Each number is 128 + 24 x the weight over its row's rms, rounded and kept within 0 to 255. Layers, rows and columns count from 0. The size above them is the row's rms in percent of the matrix's.

# layer 6 attention key, 128x256, rms 0.0907, rows 125-127, columns 0-127
size [101 102  97]
[[137 128 122 143 176 126 139  86 122 124 126  89 123 127  95 175 128 101 127 136 122 125 134 114 163 164 102 131 121 167 120 165 176 151 124  96  96 111 145 107  90 143 119 171 133 106 131 132 126 117 121 147 131 166 133 133 109 163 131 134  83 127 135 104 140 132 127 119  63  95 135 102 128 140 106 140 132 114 117 158 145 124 115 115 123 124  85 119  98 140 115 156 129 117 163 106  96 131 138  75 139 167 118 108 141 119 151 133 109 117 107 111 178 108  71 121 151  99  84 145 160  97 147  84 146 102 117 108]
 [144 112 174 132 124 143 118 115 133 113 106 101 118 113 111  93 107 168 137 146 134 144 136 100 139  99 141 127 162 126 158 153 123 115 138 106 121 162 154 126 153 146 119 124 128 109 126 127  83 135 113 127 103 116 146 119 135 115 126 113 113 175 133  79 133 158  65 148 150 118 121  94 129 127  87 140 145 109 100 124  93  96 122 153 132 124 155 140 175 130 122 129 164 114 126 144 125 111  84 148 133 104 141 142 121 126 158 137 125 115 117 153 117 117 193 137 147 194 169 135 102 120 159 164 120  89 148  92]
 [107 126 167 150  87 151 114 117 146 137 167 123 137 102 132 116 128 117 130 159 114  96 162 141  96 140 113 173 142 140 104 151 122 108 141 104 133 106 107  81 111 121 120 122 118 137 133 134 156  97 152  99 106 140 148 145 142 130 146 148 134 128 106 138 114 160 109 142 104 119  95 102 133  88  89 145 152  91 144 135 129 148 149 100 128 115 117 167 141 137 124 153 137 149 146 129 148 164 115 114 133 148 136 113 132 116 120 124 127 155 169  78 123  85  86 145 145 151 121 136 111 134  89 132 108 153 129 136]]
# layer 6 attention query, 512x256, rms 0.095, rows 126-127,254-255,382-383,510-511, columns 0-127
size [112 111  96  97  91  90 102  96]
[[135 135  93 118 117 152 121 116 130 101 153 118 105 137  96 124 123 171  61 156 146 122 125 137 166 157 122 109 165 116 148  68 153 125 119 111 165 135 124 101 131 123 114 170 148 146 116 122 134 150 108  88 118 107 150 139 114 128 129 113 152 102 130 146  95 142 148 115 185 147 143 167 113 151 164 115 151 131 146 106 119 123 144 102  90 126 147 108 122 191 133 111 114 165 146 127 149 122 126 149 127 104 133 109 129 165  89 104 116 113 139 160 111  76 136 136 105 107  76 109 128  97 145 110 149 132 105 111]
 [108 101 104 136 155 126  94 137  97 158 104 120 146 154 129 176 147 103 124 131 138 130 140 109 125  93 127 170 144 147 108 138 111 104 156 165 122 156 124 173 102 107 124 151 137  95 112 155  89 157 119 146 133 130 142 114 149 103 134 101 123 114 147 131 112 140 121  98 121 103  99 131 124  94 104 120  94 181  75  85 113 122 100  94 116 127 143 179 154 109 154 128 130 166 129 106 153 106 150 144 109 136 116  79 148 108 138 119 159 137 128 151 164 115 164 139 134  80  95 131 100 106 153 165 134 135 156 147]
 [115 146 124 104 158 116 145 140 120 116 145 141 132 142 130 144 157 116  96 156 105 132 132 118  93  98 101 114 143 114 138 133 137 127 130 136 128 127 106 125 112 179 126 150 111 134 147 145  84  70 153 111 102 194  76 108  83 103 148 130 124 109 169 164 119 138 118 137 154 130 140 158 134  83 102 162 146 137 132 126 146 141  94 119  94 165 184 106 135 145 102 102 112  65  99 160 154 127 158  98 151 149 118 103 106 131 116 118 141 113 131 122 167 132 131 140 165 137 157 143 105 151 140  88  78 147 111 161]
 [ 85 100 104 117 163 119 147 111 100 160 115 140 130 141 136 156 108  96 119 170 111  97 124 152  70 142 178 127 151 135 157 118 128 162 172 135 154 144 131 152 157 117 144 121 149  76 139 177 122 130  90  94 125  98 137 173 114  93 126  80 138 133 100 104 116 102 147 105 115 154 168  85 136 145 132  75 118 151 112  95 116  94 148 151 166 143 139 138 145 117 170 127  88 119 152 126 113 118 133 134 135  98 146 159 131 106 124 166 124 100 134 132  94 142 150 134  99 119 113 153 120 123 122 116 136  94 126 150]
 [142 123 102 151 136 123 155 159 129 104 165 156  91 136 142 112 145 118 148 142 166 110 115 116 123 122 158  97 156 141 149 112  97  99  91 134 127  91 102 116 111  92 110 103 113 111 126 129 129 160 182 114 112 140  99 131 122 137 162 119  88 175 158 146 121  87 147 117 129 159 123 122 119 127 127 126 159 132 146  74 122 136 131 120 110 109 169 104  98 134 111 120 146 112 142 114 122 118 169 131 151 124 133 167 138 111  85 115 106 106  94 111 113 147 136 127 130  99 111 120 197 132 136  82 164 123 172 142]
 [117 145 108 114 157 174 121 112 123 111 112  95 101 104 127 167  85  81 157 109 149 149 116 109  99 130 117 135 102 165 117 127 168 149 120  96 127 149 133 126 122 129  95 124 114  99 131 100 116 160 123 121 151 115 113 148 100  81  74  99  97 144 145 145 126 130 173 139  95 149 139 161 113 106 163  98 123 146 112 126 145 139 164 155 152 118 139 116 180  98 102 189 128 101 153 143 142 124 105 109 117 104 146 166 155 127 157  98 137  90 133 120 117 175 119 147 159 159 165 162 162 116 133 129 155 133 149 156]
 [ 96 143 160 139 108 159 100 142 137  81  87  83 128 116 103 153 124 173  79 138 142 147 116 117 133 172 119 174 137 118  98 133 174 128 123 151 120 148 151 118 139  76 143  71 148 114 174 178 118 114 139 122 114 142 132 141 179 107 117 157 137 102 129 133 156 110 124 109 153 133 172 134 141  90 125  96 150 123 101 125 151 147 139 124 124 111  92 162 115 129  99 111 131 138 160 164 110 104 143 169 113 130 145 106 129 168 133 131 100  84 122 133 107 114 109 106 144  88  90 100 162 177 143 116 111 176 165 138]
 [122  88 117  76 113 127 116 108 147 115 156 122 116 119 126 151 135 115 131 168  97  75 142 145 148 152 152 108 130 154 143 177 139 149 111 105 162 173 165  98  82 142 132 114 135 119 118 156 119 115  99 125 126 121 173 139 127 163 132  93  86 105 114 164 114 136 103 147 157 182 117 142 153 150 104 162 142 185 145  99 131 124 138 114 177 126 162  70  87  98 158 107 139 115 127 152 151 139 128 125  91 121 132 159 133 155 111 134  94 167 163 156 172 148 169 110 152 107 140 136 124 138 142 131 160 142 163 167]]
# layer 6 attention value, 128x256, rms 0.0922, rows 0-2, columns 0-127
size [ 97 109  98]
[[106 170 132 163 131 129 123 130 133 173 121 146 129  88 102 122 139  82 157 116 120 104  57 127  75 128  95 116 123 124 112 129  96 113 112 144 110 121  95  87 132  85 111 104 131 132 104  65  93 140 152 136 140 121  98 136 122 111 122 109 108 152 115 134 122 109 129 133 102 101 103 133 143 127 129  67 142 127 141 142 158 132 106 137 169 138 141 108 170 114 104  95  99 124 142  83 145 142 192 130 122 160 133 142 126 149 119 130 126 112 117 106  93 194 135 106 141 121 141 138 111 134 133  99 102 129 137 135]
 [153 119 155  85 117 121 132 128  63 124 106 129 125 147 134 121  97 108 122 112 138 157  90 133 138  98 148 130 144 108 153  92 130  69 132 139 161 174 159 117 112 135 145 125  96  88 132  90 108 118 189 111 100 122 120 127 124 138 131 151 139 123 155 121 116 119 117 134 143 114 155 117 147 139 114 127 176 141  79 170 112 124 111 183 122 121 156 117 126 143 130 116 131  96 126 134 138 115 137  93 122 131 175 123 156 154 134 124 119 130 141 138 143 121 134 128 137 114  87 114 149 160  71 130 102 117  97 167]
 [112 113 120 115 158 161 138 177 104 135 138  90  78 152 156 127 101 123  80 158 136 105 146 118 147 140 139  92  76  87 122 132  74 181 123 136  95 145 139 154 138 128 102  81 148 167 139 145 171 152 148 107 128 116 147 166 159 145  73 108 155 115 136 102 146 122 144 141 115 137 115 128 133 119 132 135 165 128  95 118 129 118 124 150 181 126 105 108 132 112 101 147 153 134 114 108  98 131 134 121 106  85  97 161 114 123 153  70 184 155  96 136 155 135 143  78 115 123 134  87 147 177 113 125 123 107 150 132]]
# layer 6 attention output (transposed), 512x256, rms 0.195, rows 0-2,128-130,256-258,384-385, columns 0-127
size [102 104  94  99 107 106  93  94  87 114 106]
[[193 123  67 120 117 114 116 102 117 123 159 130 115 118 158 100 169 121 155 102 107 123 122 126 200 120 127 117 129  98 187 120  83 145 149  89 121 110 139 106 157 108 158 115 137 112 113 148 145 128 137 119  73  66 114 125 120 132 123 129 116 140 106 157 128 121 159 160 133 117 109 124 152 163 143 124 111 117 103 143 171  89 142 140  87 174 105 101  80  86 131 149  78 138 138 125 150 105 117 126 156 128 153  85 120  93 122 115 130 112 157 156 162 139 127 129 100  74 107 135 109 138 109 123 116 149 144 133]
 [115 162  71 135 122 119 106 133 164 149  97 121 153 152  96 114 150 142 143  94 144 114  83 138 109 128 124 120 110  96  84 113 137 125  80 117 122 100 157 145 155 170  73 129 111 164  88 129 105 142 159 130 149  92 170 132 132 108 176  77 180 102  91 120 109 150  92 148 121 154 136 124  90 111 149 122 145 173  96 110 141 156 139 143 162 149 123 120 143 174 162 130 106 140 161 128 123 138 136 189 143 139  73 116 127 158 143 175 147 121 124 113 125 134 152 126 115 133 112 146 124 157 142 111  93 114 129 157]
 [134 127 145 102 113 114 114 113 115 164 104 171 102 120 128 133 104 118 138 140 155 122  86 126 142  96 152 133 151 136 143 143 159  88 138 150 141 124 116 131 145 119  92 140 143 125 145 173 131 136 131 162 149 104 143 203  72 126 178 167 139 149 153 122 117 158  86 111 125 138 155 101 136 122 132 173  97 112  89 102 153 159 146 112 104 102 153 128 138  81 144  89 149 186 140 107 113 138 115 145 137 101 152  79 101 143 126 166 175 124 142 148 140 115 116 150 137 163 117 129 124 160 172 128 182 145 144 127]
 [121 148 115 144 134 120 169  96 111 150 112 109 126 162 112  99 126 180 127 140 170 169 157  92 128 116 146 119 125 107 157 100  94 114 135 127 159 148 135 121 118 178  84 129 167 137  95  75 113 148 148 161 160 126 139 117 138 160 162 142 137 145 171 114 148 151  65 130 119 122 114 121 167 101 168 162 147 170 130 155 127 123 143 110 168 117 171 129 151 148  97 135 155 157 108  93 123 123 108 150 116 121 122 173 117 123 119 134 130 149 133  84 116 131 134 128 147 162 129 112 133 112 135 131 116 127  97 150]
 [137  81 107 121 119  94 186 112 140 114 152 148  86 113 146 131 102 142 127 179 120 164 103 156 123 145 114 121 117  93  91 122 151 146 101 131  87 158 155 127  95 119 169 142 108 113 154 122 141 167 114 165 138 110 131 127 136 165 101 138 111 104 155 126 122  56 148 130 142  86 183 104 123 105 145 158 147 109 145 153 111 113 118 164 158 135 146 134 102 145 175 140 160 142  94 133 142 123 140  98 132  75 173 125 123 152 121 130 109 190 152 137 136 126 116 156 111 124 101 101 117 106 104 162 148 118 131 131]
 [117 128 129 121 139 146  89 121 146 185  92 141 151 112 156 139 150 112  92 159 121 131 150 138 110 129 141 132 116 156 151 141 142 126 157  99 108 109 130 136 151 152 112 106  83 118 117  86 126 133 153 109 114 138 134 144 145 117 110 127  94  96 150 140 126 139 137  94 136 134 112 109 186 171 103 118  99  78 107 145 142 126 158 161 117  93 121 123  82 128 140 118 130  62 101  96 143 147 115 159 126 138 135 140 108 105 120 124 124 157 179 109 107 162 182 135 101 146 154 126 110 112 137 127 118 148 118 123]
 [136 148  88 118  93 147 128 181 111 107 102 142 175 158 135 199 124  98 159 143 126 156 123 128  93 105 103 146 144 142  97 123 137 116 105 115 100 165 133 113 110 132 101 100 112 103 148 133  99 134 149  74 101 136 148 170 144 135 187 135 130 134  94 155  70 126 135 130 114 116 152 150 108 128 108 153 157 179 115  95 142 130 127 125 123 124 149 148 165 126  97 118 124 114 106  80 122 165 150 109 114 127 123 138  75 141 127 141 102 136 120  91 170 169 120  99  85 135 124 173 123 141  93 137 169 124 141 105]
 [162 104 150 109 141 113 140  82 128 121 107 106  96 103 134 140  73 124 101  98 136 148 156 133 150 115 118 125 105 145 131 109  95 133 142 170 162 136 107 102 104 119 130 141 129  86 133  99 109 167 169 158 134 145 110 124 156 133  85 138 103 114 172 142 141  91 145 135 178 141  93 116 170 126 105 123 103 118  94 138 139  99  80 118 117 122  94  93 129 117 187 118 157  93 153 120 122 160 162  67 148 135 130 115 104 113 122 126 120 134  99 151 128 147 138 107 124 129 126 131 141  60 166 101 138 129 129  89]
 [ 94 152 123 118 157 131 128 104 138 143 174 167  90 134 159 161 129 132 148  92  95 126 126 138 157 102 129 110 145 125 116 132 136 120 160 149 118 146 154 139 142 126 123 132 102 103 150 114 131 151 123 120 160 133 155 153 165 113 124 135 109 155 179 125 173 124 165 103 111 120 144 110 153  90 143 128  72 124 130 135 152 122 139 148 142 149  98 165 133 161 135 142 148 119 117 159  98  95 144 110 112 158 166 169 135 127 141  82  74 121 101 143  99 127 145 143  84  66 111 133 140  74 131  87 146 121 122 120]
 [107 150 150 110 164 110  78 147  95 132 147  76 146 103 157  92 142 113 122 147  95 116  91 149  87 157 141 150 144 117 110 126 145 147 136 109 126 117 132 168 110 122 137 139 137 112 141 116 181 123 101 170 162 148 137 144 108  29  91 166 132 123 120 106 161 108 144 124 150 146 147 115 108 102 142 135 142 107 138  91 104 159 100 141 126 110 118  99 119 148 105 117 137  96 141 151 147 117 128  97 131 153 178 129 165 131 150 130 134 124 118 130 113  80 158 141 130 160 136 135 118 109 168 165 122 100 110 133]
 [ 60 150 128 139 109 104 121 134 122 155 106 127 137 131 120 131 132 117 172 123 105 139 137 137 134 121 104 129 124 137 122 175 119 152 123  94 143 137 100 161 122 132 130 129 108 118 138 158 134 111  79 100 103 197 148 160 182 110 100 153 113 141 160 117 135 114 129 129 110 147 126 161 166 151 186 108  90 135 128 109 141 126 120 131 116 117 132 175 134 113  97 139 117 139 141 153 144 132 125 138  80 123  88  77 139 107  93 149 131 110 126 109  98 171 138 141 123 124 174 138 156 177 119 163 129 100 157 152]]